python train.py --num_hidden_layers=12 --hidden_size=256 --num_attention_heads=4 --vocab_size=8192 --positions="rope" --attn_scale=0.159 --init="uniform" --beta1=0.95 --weight_decay=0.078 --warmup_steps=264 --decay_fraction=0.877
Each number is 500 + 25 x the weight over the matrix's rms, rounded and kept within 0 to 999. Layers, rows and columns count from 0. Numbers have three digits each.

# layer 2 attention value, 256x256, rms 0.0931, rows 43-85, columns 128-191
486480489508518508564417495498506478507522454496497521494500487524487494472516453474478534455527485514538491528482530483471490462535503513536513526490490532504489505456485497477494518500509498
533501544477514520484523464498530511486519537548497509497460501500484561472523515477525555485557485510541545510518545525519502518527482489508467488513455549505481471526538507521496485492547533
499564516417503488508562487491516558503500590497538479482494498474488547495472510510526504498508535473529498448555506575513518558502484443475489544509514500510526494458494477474507496531488431
498482484485542499484498485514530510479524486497507489476499488501491511515491493463514515507487519537513501493524520503479550509500499467510491585526505504500506490500492481490487474497510486
517483524487477498525507501518479472531493490515534503531500501522487519485524510518516515515490507513458552460504490509535477511551504532477516443508479500474515475500504470511515532461467501
439524484520493527498436495527497474485479470490487539496511506484514431496532501522488505466508497464517513542435504513501487485487531538473545503460536460471525499512500511520506487475481492
498482528508508474469504520494510465475515469490490484510453495497512519485458538482484521567512486507478449482548530506531544460490451434479539512523516522523495510487533501471532522501554499
468502515521486546492500485488489512496535484522483505468490525466488518499525497490501494487479492509532512500473477465500509495471502538483478544502487471468491499526477518519474479478503489
523486476499519487485481516506507539529481494543496505508525492530516550465490484501488533498491463471478527453518489529467494497520543525476539471518512510500500526500530503493477503478525555
507512554497441475508469462530486463490489509519566544426510493516488445432495524509477514561496484437413475493505497539554521496495524513553510447585523501509512500489580515491525439460578455
483476510480524495476547495505499526505473495512456483515496486465541473500504546486547580562531503563534533511546443491453516455543429448472493501507464498554458455482469460522502537531523531
515509469450566501502519440522523495527444508494531471476549524511532480515502511450502529460463485519551536493523498473493505499524489482498494529525552513506503455492530497434502471588491477
461471519554483533542475525506461460481506483497503502548496530509540489528489469549498452528467506561491464497486521509523508475469508521469509483501532494478495468491516496532500475509529524
507508542531467550552466521477468482470491482493504507512493523489504480529492454549532476542429484500468469527450527483537508483492487525500528455561496533474486510471516494532514483494516492
510515486461470515512542491457524558489527509530533457444519499520478504519480515472521499512516501495531538457528492502477544541501503432445462538479503501527498484458467462501506520518505525
495486546493508519495532523455497520508489504532492467486514498469514500516490524523521488505476471485539523491514536478516481483497526498500487470503489547502498480459492504548525508492500535
492456430476471455496540468557513515504508470478487478506510522526517470460508488496463519501499518488454497486509491515461486513528481535534487458502513485468506494547523481428487479521449456
485507470491517529478485493507524509534500435475504492509496526488483479517499470486518533491485518535539488502498486491509504491459446461513488519528510484506509532489478517499483523530500502
461464526450470492469504488507511493514460494534531486498611467504499563504511509463511507451526487504489564500575489461489491504508524507527485463463489449573508496538510508511531518422507555
509482475496458464500539497504501506487477469561454496453533477526504517496517498467493537496513502501465511518531486517492500495501528481514516509541521518501491499533509486519495499487499540
563514533495524495486506502459518501472495496458512500510523472499507523528493491499532555542475478516524513505520487490495495493478537464510512512509472538521499509508503525545519509485514501
485520523517512538514535504499519504497522507524511486464486474505468547514499505483472470499512479465474522495482479517491507539493508473506513495482467476478485548477499537508472502462518509
468480487518542512472558500486495501482518534500505477493514493502496522511541544476476488489526507485509493535497500529537481537491536491471503516445489513500476508464514536507463504471483516
513519502519513503508473523473519477505479533557529563488527520518453495529514501527586472510465500508529487417503492506510524522546531490468473506522476513534466491486452526571495491510506480
479509475507481514474489507500551522503490503530532469497506509479487510521474509504501500495536507506493496457517528517503504526507478504499520488481486479515496455498501498476485515495503474
498498465504537530524552501456474513528531540505530495487495529524503496477502489531488458483466486528506506483510497462510489540491507523507516505500468515516476507498489533493499475488476442
534505518528470534519503520501507482511478498520529516492509503512535526497486485481547501469501478497536517500509528529498488484511461490509479508507513488502467475501518490498508497532497503
499493532500517523510536526487478480463494488519498486482488496490472515481467475499487492514491495483463530485503522480534483505508479559490491496521486485475502480488476516516479482454512497
451490518496491489509455523496467460481478498529497501485527501536506488486505465468475494473533509480474519503489495458496498481527502523509478488517479486508502494477488502508519528479501511
496516519493501490473509457498515546517464494521531494491549485532539580498537476484559544489519525487479513431516500462479492519526473536509482474486501482505467493484503502500540546523524512
512495514521494528535483504479489477489491487541520517482547503512519505511523514513508495484506471502504496477534488470484513511481480492497493519521482478547487491470497496498478488518482511
545510477492488482494524502503501507512516513514453509526458520449468490530487518527494489499474503524492480488536519501511519501467498528480538475487482513495459487497505505510472479503470533
498511486474519509476477519484507549456504497509478461461512501510485517505477489496506502510512536509479522514517517463521484533493480460507480511482480483514516478484477507490523523514517522
505516498494480502536478511503547530499495507491528523481504492493488480496498523524498502500494484483485491473525506537489503543522499498491492513503499481502491497484488481507477479490496468
489502544489487515516507500511504474493515481528524540457503498523539491499513464499496499506475497521482519498491497472471499503498504506488490497503518467496520529485479485492466484474487492
493475485472493470493487470569470504465495478476461506526476471503504438505510499474483501465536518499495523498468507500491487520532517488507502471498508496500505509507514489485486498456488522
505507507513477465508526502509513465518500509491509530503467504484498507499494510503484504469481489488506480500504505506460497474508542540505556506504496511490479523499521479482503498527490464
534485521498512482479502524486484463505518494492499512495479520502530481520507485537465519501492509508513497521508516539504529463481514483501522533508513520482507512537509510504496501544481508
482525509505528513492499527481502539499472493496554497482555513527528520502491447480525538476514504489491538514504521490484480510490469484521492514520517497510493504483492492484507487515502477
478525471521489461481484498492528493520501501522501524511502462480508537491510526501488535483513526491520515509503492508475515510504494521527514525501524490493516520476532494479507501511502479
511488520530538501511550507501499477512526495502512478533503515493472507506492543520494502502493477486508472492509509499491505506506527497509497503501474489495477484528509491508497511516482483
484500464507485466473485499472471528509488490474460491521516489482520545478480508507460543497498506513518512543493542511509501459500501515483523553469527526488544481513508482479482482548531481
489480475504529512476523499508519484524487505473508469488490496461481502499512540481531484484508521483513463512535471503489495519520512480525513526496463489478517510521468508496498545504480501
# layer 2 attention output (transposed), 256x256, rms 0.0886, rows 43-85, columns 128-191
519539536534497500464498464501505463495504511481509535500520465515497505558517500459510481480463477521544460511482468506501470472480499502508511474508479495489486533477479491518508482518485521
504426537451533476470500475461558554453504506463460546471504506512481559416470485546489464479490490505483533511540501489532457546530500532541412498416512530515543535517517557459475468538456550
466462523505465473533525535548525484519495527502521447530554506480556512471439522493511488461487531525482512482511539498492505526537546460516532498504588534520507500426529506492461462534517520
503491510482494526509527466485511465505501533478491527529521492517514539507509527474498476490510464510550502490490465552536510515516496482499472481502508469497509484491541477470485511511521481
477488541487492454483497476500530497454559536460491543510516509505496542407477528497502495512499513491514517471559507433549443574512526481571449500434502527510556524457481502540529478509509525
528469502490484489514478500465482490484483481485511508488479475520506488530506503482484528552471488544493487471466518511480473524519488479495504458533487529544507511496543485477511518551496489
500447495487569499492508512518542486522480429501521510516532474485529475485491485537471498491493483526539481480527567494509479489506552525520540484505526468517484521531509527500475532521454520
498501465524494515470494473450498467476490472513456502502467517495509509513535453474514511563492502466515485487499501490497508491500493560482496522489486469511505482562523472490503499485504497
498497525541532471478451494485491464504508528523522483495509525529522498513482509477536464478481469453527529507472516472471487511509490490526486510538506514507521504454499499452543498503500528
494427549523481528493498471552456535515486504485506486438489488520476514506486488523485452561504516520518544495486527478458483531488533527531465505528559544520486489521506523480478466522466494
478506504514510497531489537452508460486496505511496518471558461489515531534478491539480510505497460460503513503471477549528492485462457473486464476478454513505496457489488488519494482510574532
514509513457452449545491520476425504482528530507508464494502496543477542463517533522462457517513536478483482475481534484485477485487492470494536482503490538527504518487477491496481494506515515
486513504513474494511462462494499533467521500484461509487464508505489506453508537487461518510491495486477471505463488466521479525526480542488472539487465504488558514522520490506486485489549484
528483518493476487507510496504461523528511481536499471470469478541470513484510495478481516564493514480506522489487530491513489442491478519491524503492511496509468531520541506475466452480559531
514494456512491521506480513543522494543483520457500470521530481503471522498498514494500503471502499492509509513502504491512492463480543503496516524515555476504499516482484514527520498504467484
527528473493470499524535532499489511483497545492480523526517481512475517498534501507502515524512493486504504517496502496532519501509477487469507512462501517492499465513474504528507515474545493
511451524502451486467457509488486500495511518524505481480499524487484520505494492503498501521493473518512460504510507487492493507513537493498509506472480519522495499504492497533507489509521517
519536469506534502500505539506539504526472477510513527528516469480527465515525479537529515486502509478499479530485466545495517513471486507463539487493456493463499457496504507514561495501536486
504483460473509503515498466508511479479524446538517516472491542490525468483507499487503515491507555464529487492534492536470558482517471513488501495511540470461492504459543460494493477523548481
447503493470481540496493485456514466493504510416521512480462495522511510538539468525529501518473483485508478496495496514503497496512523509467467521454463472480474529548458509466488510504472504
490496512494531510532466514518477504495487455490526454484489498532541494511485506505486482520485516515508521502518519486504469464495483495485510493515498474530482509513516524459439533516493510
530482491479507505487505522560519522519452468499511516565464464515493499529516527541489522462510537500453498463502495540466500506499474512499540488504524485498460459486484504450477516492485486
513509532540490488522495497515503533509510492523526457511469461481484502502495488491515506457477501501493497505513474534491480469464504510494479472503468534523504500502495529550480510509507497
482482474533482491527505525501552468510476462484518482530431492507484457542472468532504501512498502503475517505486482477479510495538518498504513487489499523502529464524509515524460516521493513
519496492473534530493497494481484488489493556456508502503479533528510514499513501504510497461528477510485487464511463506527559532495505519552496484534512480487488504509481534525494540477494506
507519513442490469480465533522510467466457501464514540524515471498446436504480498500532516547484474455490441460513543475522470465498504482501526522469491542545480504515488514521503432516492504
474469497551457467511512537539566460493496480491472459522477455470484470523477503497461508503493553471501507542511523531495531496497509509536521465499523481541494472502533530518481470469514494
492494467518497459471496470531452506545503517518519482476481503462533472502552470488487524527482537543486541456460498453488470490504492523498490471471518484503534505507431494481490503463532470
524484525499468487484483544497495497498536512531525477538459500495460488426507502541498537478501489497476506508516517474490481491492546497469516548530532496482553478484527509548498481478479503
510497492473473500540488466494510510421514533495495486506507493465492475464495473496505498451497478531489462489483523527477509497493478496476518515462511505503507479531479475470524481491466475
518509435486554445474520489501519481492481524537472505486525517517528495515526488471476508502541468449505524479436533487477513502541498528480518517521534455504521488516477485474538466518530487
469507463549526481524478465484491513491442516483495467466478510529510473524517499498502487482544493473521528517500479519534494489507484483570444476448519527472469485539516540459511511444467506
508515475507515485546523520492469469517527469496490510537514490497468488473524503544527489509490555525497461480494542508467521540530511521487525493482509503497460540513567493536490500482521483
467479526562490569536483539494517454500531503489502514478501457499487493459450493493466480493491497458514434539529483524521473507489554466464525486489459523552474493523495527508483510474488517
485474485486465557520476500508497512530525507509521502492472515456494502487490527514474496511506510501458467488532487506438519535511498491536486514509512486520498496511482491509498474507479496
516504515516464470503480528488521532520508457495508518508490502491476486478538475535496549500502526541564495521448489497485499473479465467516493520488475501497491495521524451502477491507519438
484528478483497495468510492492540509502488550522519531490544518529535521528517505482487523481522491546510492489504507509472496511531463493497463513503444530471508491476492522461501482506502538
510530531554482511533503475488534535501495529491499466476507520528477532494524524495505479505539495462531509529510510480533461495545488470498494521436471504522515517554492513508514472434499508
514475485520504490481454465503498515468511531533456483539472461501523549469515459460486491494471459473514499546500465502536512448520546532494500527512490519482514484516520479462499472501542523
441520485496481561506490523503516485481562558461528516474494467508456505419487531530500504432502524481500517541510506475504485522488485508524497489467471503512490459488483480541495533471443495
516535484520484485487503504476496479470454479462488524507546518555515472534494484512515496534527516488503490473466522471469460482529439501495516449503503472469538537512478512528537528478527472
486495508528494491478524504493519481520526499515492504512470531487516471500508550475466503553488495498516461482503476469512515521518488513474479508533481479488508536461506464562472490465527498
504525502494541538483504501526517504501489489515475455495518504528526518493510495507518459478535518484519499494504530502545508508480503514518519523495478462514497495492485481453469509506547522
# layer 2 attention query, 256x256, rms 0.0857, rows 64-127, columns 128-191
493481512467498513521486525472454455471526494503472525511480489480484544509497515526528494559492474500493499465511483488515539489505473527505531503520499477527476510493489465516520527474538515
491511512508504511488504518493481514499540507532521522502502499503524534506509473477495499545503444491512499468504455491490545500474498538477505529508509506527494547505490502523493504527486467
506499526515510530501483518479482483492523496512464495515470466506483544497506496528542502548490478489506520497501485486503511506533458515503534522495491521533458521470483486534530510520537514
506485529509472467531478518491491494493528515513474500524473514468526514512504483503495530526493449497519501439497486440475512474472517574475501513520509487569488503471505499514470499510506507
510499474488474512516500512515489476498512503507491504509499487497518497489492500512496511488494468471503505479493497473490506467481490512494505522524490491540494519457494498510480512522483513
511501495501498463467542491547531507530477530493527487476548488541521515508494489492475505468528507496483501467483507496494477516500514522526484487499500510497535506471519515471487474517472465
512518497491514485502521494495460464526517508512486509533488513491496504522496494486497533506474469469493515506475492524507511459503487512510497534513503492541480520466492489525489512510514532
523503463469493495489548464565522519525447490491509479486539497547540489516493496512492519475529504508474515463471521518477492523505504512532507486512514494482519520503499506468451498517471480
518499505486461485458523478504537534481480538515492466498523479520534477519516494515481471425522489517520499469499522518478460499547507530505533481458519565476473458529526482494517498515486505
490511546516506486509479527483520521490506504528495530506468525460489505502497505502495515527468452536548504502557504445537518503482538484438495530498522531541523484488455549557547510524531501
476506464532505518505570496515549537491488508475525469461533524530503494501528490496443506468511544540494477519503474506496496527511508511554504474469498519461512478519507516506531517527466456
520481525558508512501486535446501515489538503455500459554467508456437519492515494519507500535451478558528513502486508449515509476511533476500500503514448515535487484487486526534489496503521496
516531482562524528505487570450518483468550569498479466497459502470430542532502489561516483515474502529456427565510474476474542480509568483477488467491451533484525471496460574566540492493535501
495492528509547497493484503481491491479520477518501516521487511478514508505503498459487517504466484519521492504516468476533521458499481480474461486506505510528510512507489521518521516508512501
481502481501484526528449486462508469479535471540492492517469511460480446481527513535502490516501477507525482498511487484499517482524491508490512505521494514530477506525484497519528528468542540
479486494514485486526510477503516507508492506475546516501488524498542538484506536475472503471514506491520515494510498513498511518469476482524533515510505533485495468514539487473499495533479459
516481503461498459529500499511507490525502486489504510543515504518524517469531519439507508509494482464483527472522472517528490547506483505533503476505507518495484501496555423468512516524422472
509469489464486468498515400518488476520466455520513529523505473526520491435531500409461500530521470458530514510485490530513460443536485483542548524533525458438502545520554474455455480488479509
497461488482482507534463421496499522527463456481513534477506482511499526411536517462497481517511473473553502514508480507501440522498453500551532474568503495487500519511532480445473475492488499
511512444525523480464534512500584466553508545486484492539474506466462506489520523462542539570513500486450514487528471450514497503508485535465512469447468500504525471479492480521499497455534532
494495470503510494492510478483534525523491532531543530502515497490544538488505535495502516487507480518556521523502502513467496523462514500508495504498469513514478504516509524495493525506514486
497493494513482498482437484509562507516512538502508465491517433490481497506487472488465491506488506461478536534507525483438517459477507515510556506478497488489525507516496509467510504508566495
480512528530454481487517557512490489484508481465441448516521503495507490513467479521502582515503511524458534510469522452489481510537523502455501543488494511486461459466496458525472521504491471
503478465466542462530509482483469503516517474517523507500488491503499467482519504524499472526474473524580502499559498544494501491515492474473504507486496466499454491508531481499491472482492572
508464488502450496540521486487487528515484576518535527510487480501532557495520507536504508492549480508491510514508502536497510521457521503550487485527491496504510492491506490483499470505522478
490538467467502508505493522518495500519511475476482518518507520540546462494495489499510494518502506494491457491508493484470474519509488484467495515490529494475451530492528510501520516506476507
472488491499444499533461514461487486537503514503553555474519479514521512480496473521482486520492447473555467470501494521493564490488497488526535561503500488546495486476492466480473494530500473
483486518486496527512470458458489509508475483500476490497467497500495478470503514527542509537500477517548510506475475493517477483521475496516498479526483490520474489479511454502526532461488523
478503460474505488535525526522556517509523564491527469519512479479477511498474488485500496450484538523471535520504507500504497519457541503528497453451463531534482483512476497493510520502506473
489504497504465480518506487484464489520491505498499499531494539459492412557485525505536528497449541553533523522493512493468515483485521475505510511455490526512454550444554497523505495551491494
490498509465469488514515531481509498506528529503484518509506484475488473543492489483529507463497482491441523472547487536528517474529483548476505540485490483521478448514471452500509546497475500
477485507511461533499488479441508471491505458513505470555465532482495457528519501484493519513506530516526553537488479556500502439528459495526495486498520480454444520490553468484540522464482492
480487492509505487509488489518529489542512502517504532483490472476508551494511474492506516456517464443509516436503502504513515494479524518487502524526511528498544507581450528487486481504556502
513524518528523475503483504477504501528487499513489513471492492507511553442475492554499534471491467476496495504475487529474458514485511510493493514525534477460493499529483495489503506525481507
485501482451525442479564500479516533459488521519500533482559460486525499460508529492523524510487487518501523505490483503493471491524538501503478504567510499509426523502487464506479512463531509
508562509555526522497461531468544499500501481468504498518480503521502509531517565489520512530493502527484507531504460500476552488545544467462486510494471459505513495447499499509473476475494494
498533505498520524498498513522531503531525483468500482546513516494511490538502494508496518473490528507479518498532492484465500463445501513449496533465487527468479516506469491499505534521478464
471493519517520529494482499499440470483498490527510486485513554504459439465521484452531495485486511498477464509471527510548524484546493530475488517506483507475430524498529540511533483448485528
504526488502502484512469523533529514484480473445497473543471500490493519511464545538497527485454484532502549497503515464504503487550523501523453442492507568481505427461498524502486532473467498
504509518506523518488507515503525532507486499468507496472531472508502546534471557526522520471505535514494518502505495491470506535519486486519420507548478546498517482476457512491473522484498486
473473515492506447508506529479504501488501506456489463506513485479521455499483464492493529515501520493481532493480506525520507469489492520516497526501504520497474525462478461482509499478489422
489498480510474470473496515467492533481466497484503500531480506499531443539495461467447505521519553527484499511451513492514470492526505467494507476499480506518503524497490487514467523509475426
466478500535488497505477508489482505502491490472482452507487501470498488481468497488510538529483501506540500523465531504512448499565511510499508478498510508525458442472507462481512509481489519
488489464499499498506516503486488504463492521480487454521481523483524470472492521520489569498454557501514510532424521516483473528463510524520544504500560470519476532542531484505521539515483498
548493480508457501517539522469519515483503506517511525488510511459514552490491512518468479478511483507517535497498490528498479518495501485552514471535517534490502485499557494483485457540485454
512454523498510467478475483503487506482513485486477471532481528490495450475518486464517508529468493490521473467508497514550478491543477545495529514528497486476511556520570462494528459440501499
464507461486460505547496471495548480507508508527507524502490506458481524464490479505513509477482448514521523495531529555465515474476525526511532536518527497506504498546470477472529520511518510
483457525516459552513492473469436517493499425523510515505478500492476520451508459502486461508446538501461464531504526549508481497472461549508519445528527452429511527554549482503558484502488522
478476480495509552535458510519514509551502470482491487533488507522579490472518510528493482485467469507569474503481465477453488497449495453472530498486509507518515498481511498492488533502465514
464471516520507512525519531537445469481512498463502490528514553496516490527497471505562496493460549489524497482459513535531519509477483526499466477499499536530525504505493467504560509475511511
482510507527481502512462530481462502500464467455475528464508513485488483486508464527555463513499469503493490484466506489516487471533484491504509521509464504481510484495490472503495463511491476
497485507538496492477491461484504539498502449517463477499483511452469509466480480505492517523498506490482496527504554533523472506484469549487521475534502480496543529519488511489527455489521490
529480477505518467524495483513506517490510549518484510473500464474503472492475450488490496498542549462465503496514530524495507470455509506547512483543488478479541528579507517496528537504571525
493472461484511489534450502528441483522489493505458507514514529506510464497513494496505478524481513466530510461515470491537506465498448518507515502566522500482441511527526485486536504488485525
492539498452510471480512501534547563509462534500507505492504500494517547521508575550509548447522543505528522500499495466450494556449515542487460495487520529483485523473466523500492534494483474
494475526524492539483505476479516519566500486498547577482514495446471531443535481501537454541487467480517515473546483505504495500465515523459550486496464485521498523504511490490502479507497517
516527551488513502496482502495457489519494499520512522535423539517487488561543492501525458512471507526500474448463476468522536484518530484514490459488468520523483530463528492516484462511440503
520536447498497501522510487500493474458505498556444481546449532498489471512516500482461470526468512516463468497507488511508510487536471504509544457512543455485491516556561510509500470509473573
496499480511471476511488504527471544498470482482527507490469547543552519515496509520470497434485534498532498472452471506500499542481481505534505468515534542467555521552508543506485504529490468
502501537498501514497496519479487467516546488488456508514511486520491494531505492453566525517514502489494492475498482478516515474534506487470489558507470507499495505478505444505499505486530486
492493475500501494504479492522486495465521510515500537524455507483501509505489519482515529486513513455488505505503489516501538490530494544522520498489510542445499483540494498503521511497541485
494517496532472561520481497480473508501566515530478487520471537503503453486524521506472514493490531507477531543484477466495550537499526520499553535488495485474447519531574475523501534527485501
482468499514502541513507479492530501538501517475514520501549454445478546458504494488487528550551475516489495526534500502485478511465485486508514530498472464527474457463469473480504517524494516
518520482521510549516461519491556513505520455410501517520475506509502496520481507448547472479504540477469514461506459503510514514507507502507526502502447525483527491488507480508477499496492465
# layer 2 attention key, 256x256, rms 0.0833, rows 64-127, columns 128-191
505473504482470494524486431507486483544526517487529552515517471514531508459522497477476531488534487497474521522501502514478478524543504517492503492511541485502503538524562459451487466517497484
511494513516538523484465538469476494477497506501468492502491531495489488513506481506450474501468539496503502513503492484514513491464517494502503483476504541491490526511505525537514515486492501
506527491486508510528533485478526535474536491530469501502487510515506497552501494480517502500519482486521505503519485500520523520464464475496512520517518522501489504496479523520508528500493518
479554503542542538466469569474526517454500530509477473499482502446453495526461476483505454526490509541538501490501514514539508477499491473490487493475449500524471485518441555561516526506525522
491545483517537512443495605455515501483484513457477438491496517428443525535457483503479457508461579543495460472497474498509564475507508479505468476456457499492506499537508525540528550492496506
496490519500487485489530469531487472511456512478499527510467485519530491449510527503507529484504491506480479517506519504470492494529543528520505499474521492470521494506536477466479491506534480
495537514524523530470488558454512490479500499496499459513475520476471536558473487492502491504477562549500486476516515524522542469483506473505473478479467502487488502528491529542538535490510545
474475501476500479508501442533487471525473500501522500494497469491521519426506506485512519473526475487457498498496528500457461494535551532524530492481511470467490471503558473442477484524533481
494505508523493515518493462496529489533525516521522510505492485507516491488529530501513520489544486495486507533468494481509509522489471508493486531511519484515512513478569485487489499479443473
478485494511518518532467568495495500497509492467473470455506543484466507520508453509497438483498542495515446472521495533517539459480486525510465467468516479519484533516505569546569532489470540
521504491496545529507531574467504507457518517456472493501467538500499470558462490482488475534488539513497482489531514494528535491463479471496482524491486504545468516470441542534534549483462550
502516470503513516480559563447496504467512505474479492503504529515486532531473489493483472543474525523527502490490499506520528496475503503489495486489487524463481502477486507535541526512514510
507534502554506524480539562475504539467511496493485500509484521503497495579481469515530464524462496546507507496521500452537523485465464476472456517496493534529536498474450496554527511499476534
525521493503532503463520557501499505475508492503478472511476515497493512552485512485482486516483517546524483514481492508533505490455491483510501482492467514533485529476482523523516534503495524
482533449542487503440529573504476545486476480459473460486478518483513526516507518498524464504511487534512497513492475537495505515482482531479481502459450514499489514503482507531529559487515520
506495524501531535518483510474486479464514487533497504547471477520514502495476503474487505492481498525503508495507496507522492484499502481503475516528526525491478485486494541533516498511502534
536458526473467472540533416530492452530524502508552524490484430498524521453551500501486528476503519480504506504482499490482477487507508492498516464549526563456503522487561449459446449538500478
487486501466506497527471434530517479529472521524537532484511458487525501458508521469487548477510478496479521518525495532460486535524514502536502490499500459486502516494499476452466472485513486
466511490500493495537475471489532492517477517512507495504515479499516523487497519476519519493522469478484530496507509478479474504537521501488497541497514520501518479489496521486522496511531495
502510526502529500528531499468544526484498503499497454473492520493522509555496505542469504517510517508486496507461499459473473516483547494519495530490507520460554479464481498539504479471486515
493463488459508511551507480488527551472476492521499506489511457489474525509466504507519468475514492464483498503489501514481418486520510504488511495506493492479479466500503522507483444523511533
514494513519511496519505525542493496481499530476491536461479503457473455508483467512452479518494464493505495436513513493481534516488498507502482493461497492453527506541489505500511504489488491
481480485520485522473473524512488523492481521457522514490473482497492496508505495545475506523495550556539501506434484526513514470513460468497499441536550499506506493506473482493463474515499524
463522455494465493491496499460453492481501459515498493484506482489514543479492511520472497521523483477486545506480514450493478466550490499486549517549505502465524482482528512472507495523546506
510542479498526491469535518544540574484493489493506511516505501484484505518469520481517489470507500517493533458538509466528505508535474498491479496514493493503529494524470523494476504500517521
455516460469516471470502515536488488520489501467500495455483453469500497496511509505489489512508553530524490497496479496502485481481495517495502485507459488537488513466435479489480479511523500
509489533507499469565523488543510477498500498473483515507483517494496477536510501510527502457477529495475504482577524493487506535446512527471545511482509585498501493493506489507466488493504547
451530487486469501477517516514480499491480522510473477526505508500516452495520469468508512513511534493479515516538526504509500485464485469496518523510483526517500535470511488496506471506517479
515486505527486549529526502461515450495488505521508526511513519485471509540477521527511496515479513509477470509512495498474486545498522545511449486478535491469490482501522487495513519483489501
483478494519529541526465519455482541494472519467441488502502539474455472465500510471512533533528512474500466493501521513506495474513495528520487457460457484500462537557462537484543517552538510
517495506461534521505485520494502454475516494506486496514530492490511455517518522514498460478501516482520474503489516483502463558476543484509503480485484504506478513508510499521445516493485505
520498495521491503498541493508518520496513513497515530522470494505516482511467510466524491482522488516502497503538499474515506504500463494470487494489484521539469545482520522493496515475514506
544463524479497525526499508502529499485496546532512542439504522475467445481471523520462493503506491499512507484522501549523518514485463516518523532454504513496517514493512497461502474496487497
498509501496550488555491492504498530500467501496483478520503500472480509515511496497498491516467517521490513533489477502486550496507509469505509530518497537506511513467515486513488479491465526
464472511533492540519469480437529447536517499516473522509505538472496502546529482538478492515497490449516505510523522539479507505495522492461485547475497483518517470465526481487502498498439486
480510526493510504454502501547517543522464473534499540539545528450466456485468497494524509480534493478535493501560467477513492513454517483524450489546532501547491505539467498508486528524469525
486505495514541492451501553513504496472505511508476521465493462489494490491514571479482459504511481506520511490450470523505475471499522508510469484502491471527489502525568491514496520538503464
484507474483482456513492515546478531522528497467536493475488484483526509513490457505506461516517520506508462478521487516505524497475509498502516461504474458456488516512495496483481511447525541
516513469524486508492520535491502499501482526461500482473516486506498532473490527443513464524517495488529521498453534489505522481550502481489494486511527496513491502520493493491492531493459510
513509549507533503487469493444495454497492499519499505519506551490494520472492488504532489469479477515494523519499518441500470480515528499504476490505490502552525458511520509502536548530491498
495469516504494531530467508498515476492506520490498556510475523469486521550466485522523531475480550532453526501580537476507491515533484458528495506449508510539499458511473516500479480477471529
526486516507500506457504527503499511531497522438518531479514451480544480508498520527521468475481496508534453483439475505520486503486472484488506460484517486513528502496510480498524493518525507
505527474453487452490514538511500509480489522476472492453503468498480488496520503480453482496477505497517513492503499520515545520472503499469539478494476473460492531488481492503491485491499536
516501500558450471487486490492479499519510517483470482556477498507506522523506470501473457493478483504484446493499504503536509503499549494502511530509484516478525519487521453512493493518525473
507525471467518511501488510470527520494481499490521517472510503539511512496519514476490487495476493473503500507486460518515479453438487448510476412494464516494479521468486476502496529514483474
457477476517422531458449511446508498514513467530495500468507481483508516518481469515497517524535487535535513509487508542552460503486474487511510521473488505473466451503495469508477504523523475
472515514534496530528499494491496497490507535553417510521486521488463460483505518476536507472492491491476506529571483515535510537526515497499503488477494537517470522492513500508461525469491507
503523485491506469524530499507494529497501499491484479482519508507506505517507483505518508475454504483529517515502502484501509497521513448471525520513513510515540516461517550478514490510503456
477523526536443513499494497492521498493460530521476514517499473498482513472517532505519539485504501530468504523513554458510445507515504562479502506524509491507500478518479516509503479523528506
501499501542510475444526459500542516531504488509473492495472501508499522511507542482509528505496530524480492520483492480494511513537519506472499511524488498534511460517498497499479491460455522
493512453519512505460464493498498517562500515523469496474519473501538487506516513479524502502495535491517502524498467458475496533521489451493508454495461497542512507504490486481513519493480500
485549484507502483521508528468489503474508533515432492470504519470490492464504500488498466545516480490484491511495489492562524531537467495517530530477473506452490514478549522491506499532501509
533470531496524533460503495519482539512515517491488467517518474485455524491482500507542519483481501510499467497502533514531470539532509493512472534478493452542517485537501470493469483542466476
497506534496491469459523500529481470523498528503535443434495490479512522477511449560481445526472510524484506516492505520500495474509500487501504536494461508512496488483533477489506508482483487
479520477520470492541485501446470490498505491488505477502493511505518519498515523501472505482493496468473531537494470518497536507529461495487489524521518541482498497498499513515531496534515475
497480477479507461539490511525506555518488477474473482523537478508506503491490514447491468508518516512517476463502492528488476502457516537517512496496537486440522500531481526501511505513503482
516505479480490494485529505453488514507510497460501500460490492502507474526510485479508547526508535481484473481473523491490535493483446494486544490495454511503502496491457535487532495510529484
476476491501502487467472497537462467528494476495484462555505484519490505440487487498526499445498495528552478484489510484484501481510535529485512508493513494494496463489541504510539500487511502
530513491490510515502483498494527504503500513522546506485494474518496493484462502519518509496491519465511497515481530516479480451467484495480499511487537481496510513477515490505523472528496534
494504526506511509536489495502522496505496525501514494511497482500500519473518519534527518501477513509499517466538528459463521513482497554469488476485516523499496465463490526495496490532517531
496475522523530548485504500514513529494515501498524514490497475468492457492493514519460501516535447492522529483527494550497524535468481490481500479485507537505470526515504488493483462467458486
490443518480509514531498505503439519501485480477503490532457486472495516512497445475559491511462483522526462470510471493517497501476477496505493467518472518507513505516476521504501454516515471
519505516455516451482472504472485499488491525475493496457524502504479526502501499467521488478471552491516526484519503507476513519489520496499508486494491510481551525521516511493504526495511483
491481464513503507508520503480490499469491539472467520497490464484527502491494524486508505527545525499513461536482499507462464501474500542506508494522499513498466519479482537487489524539490480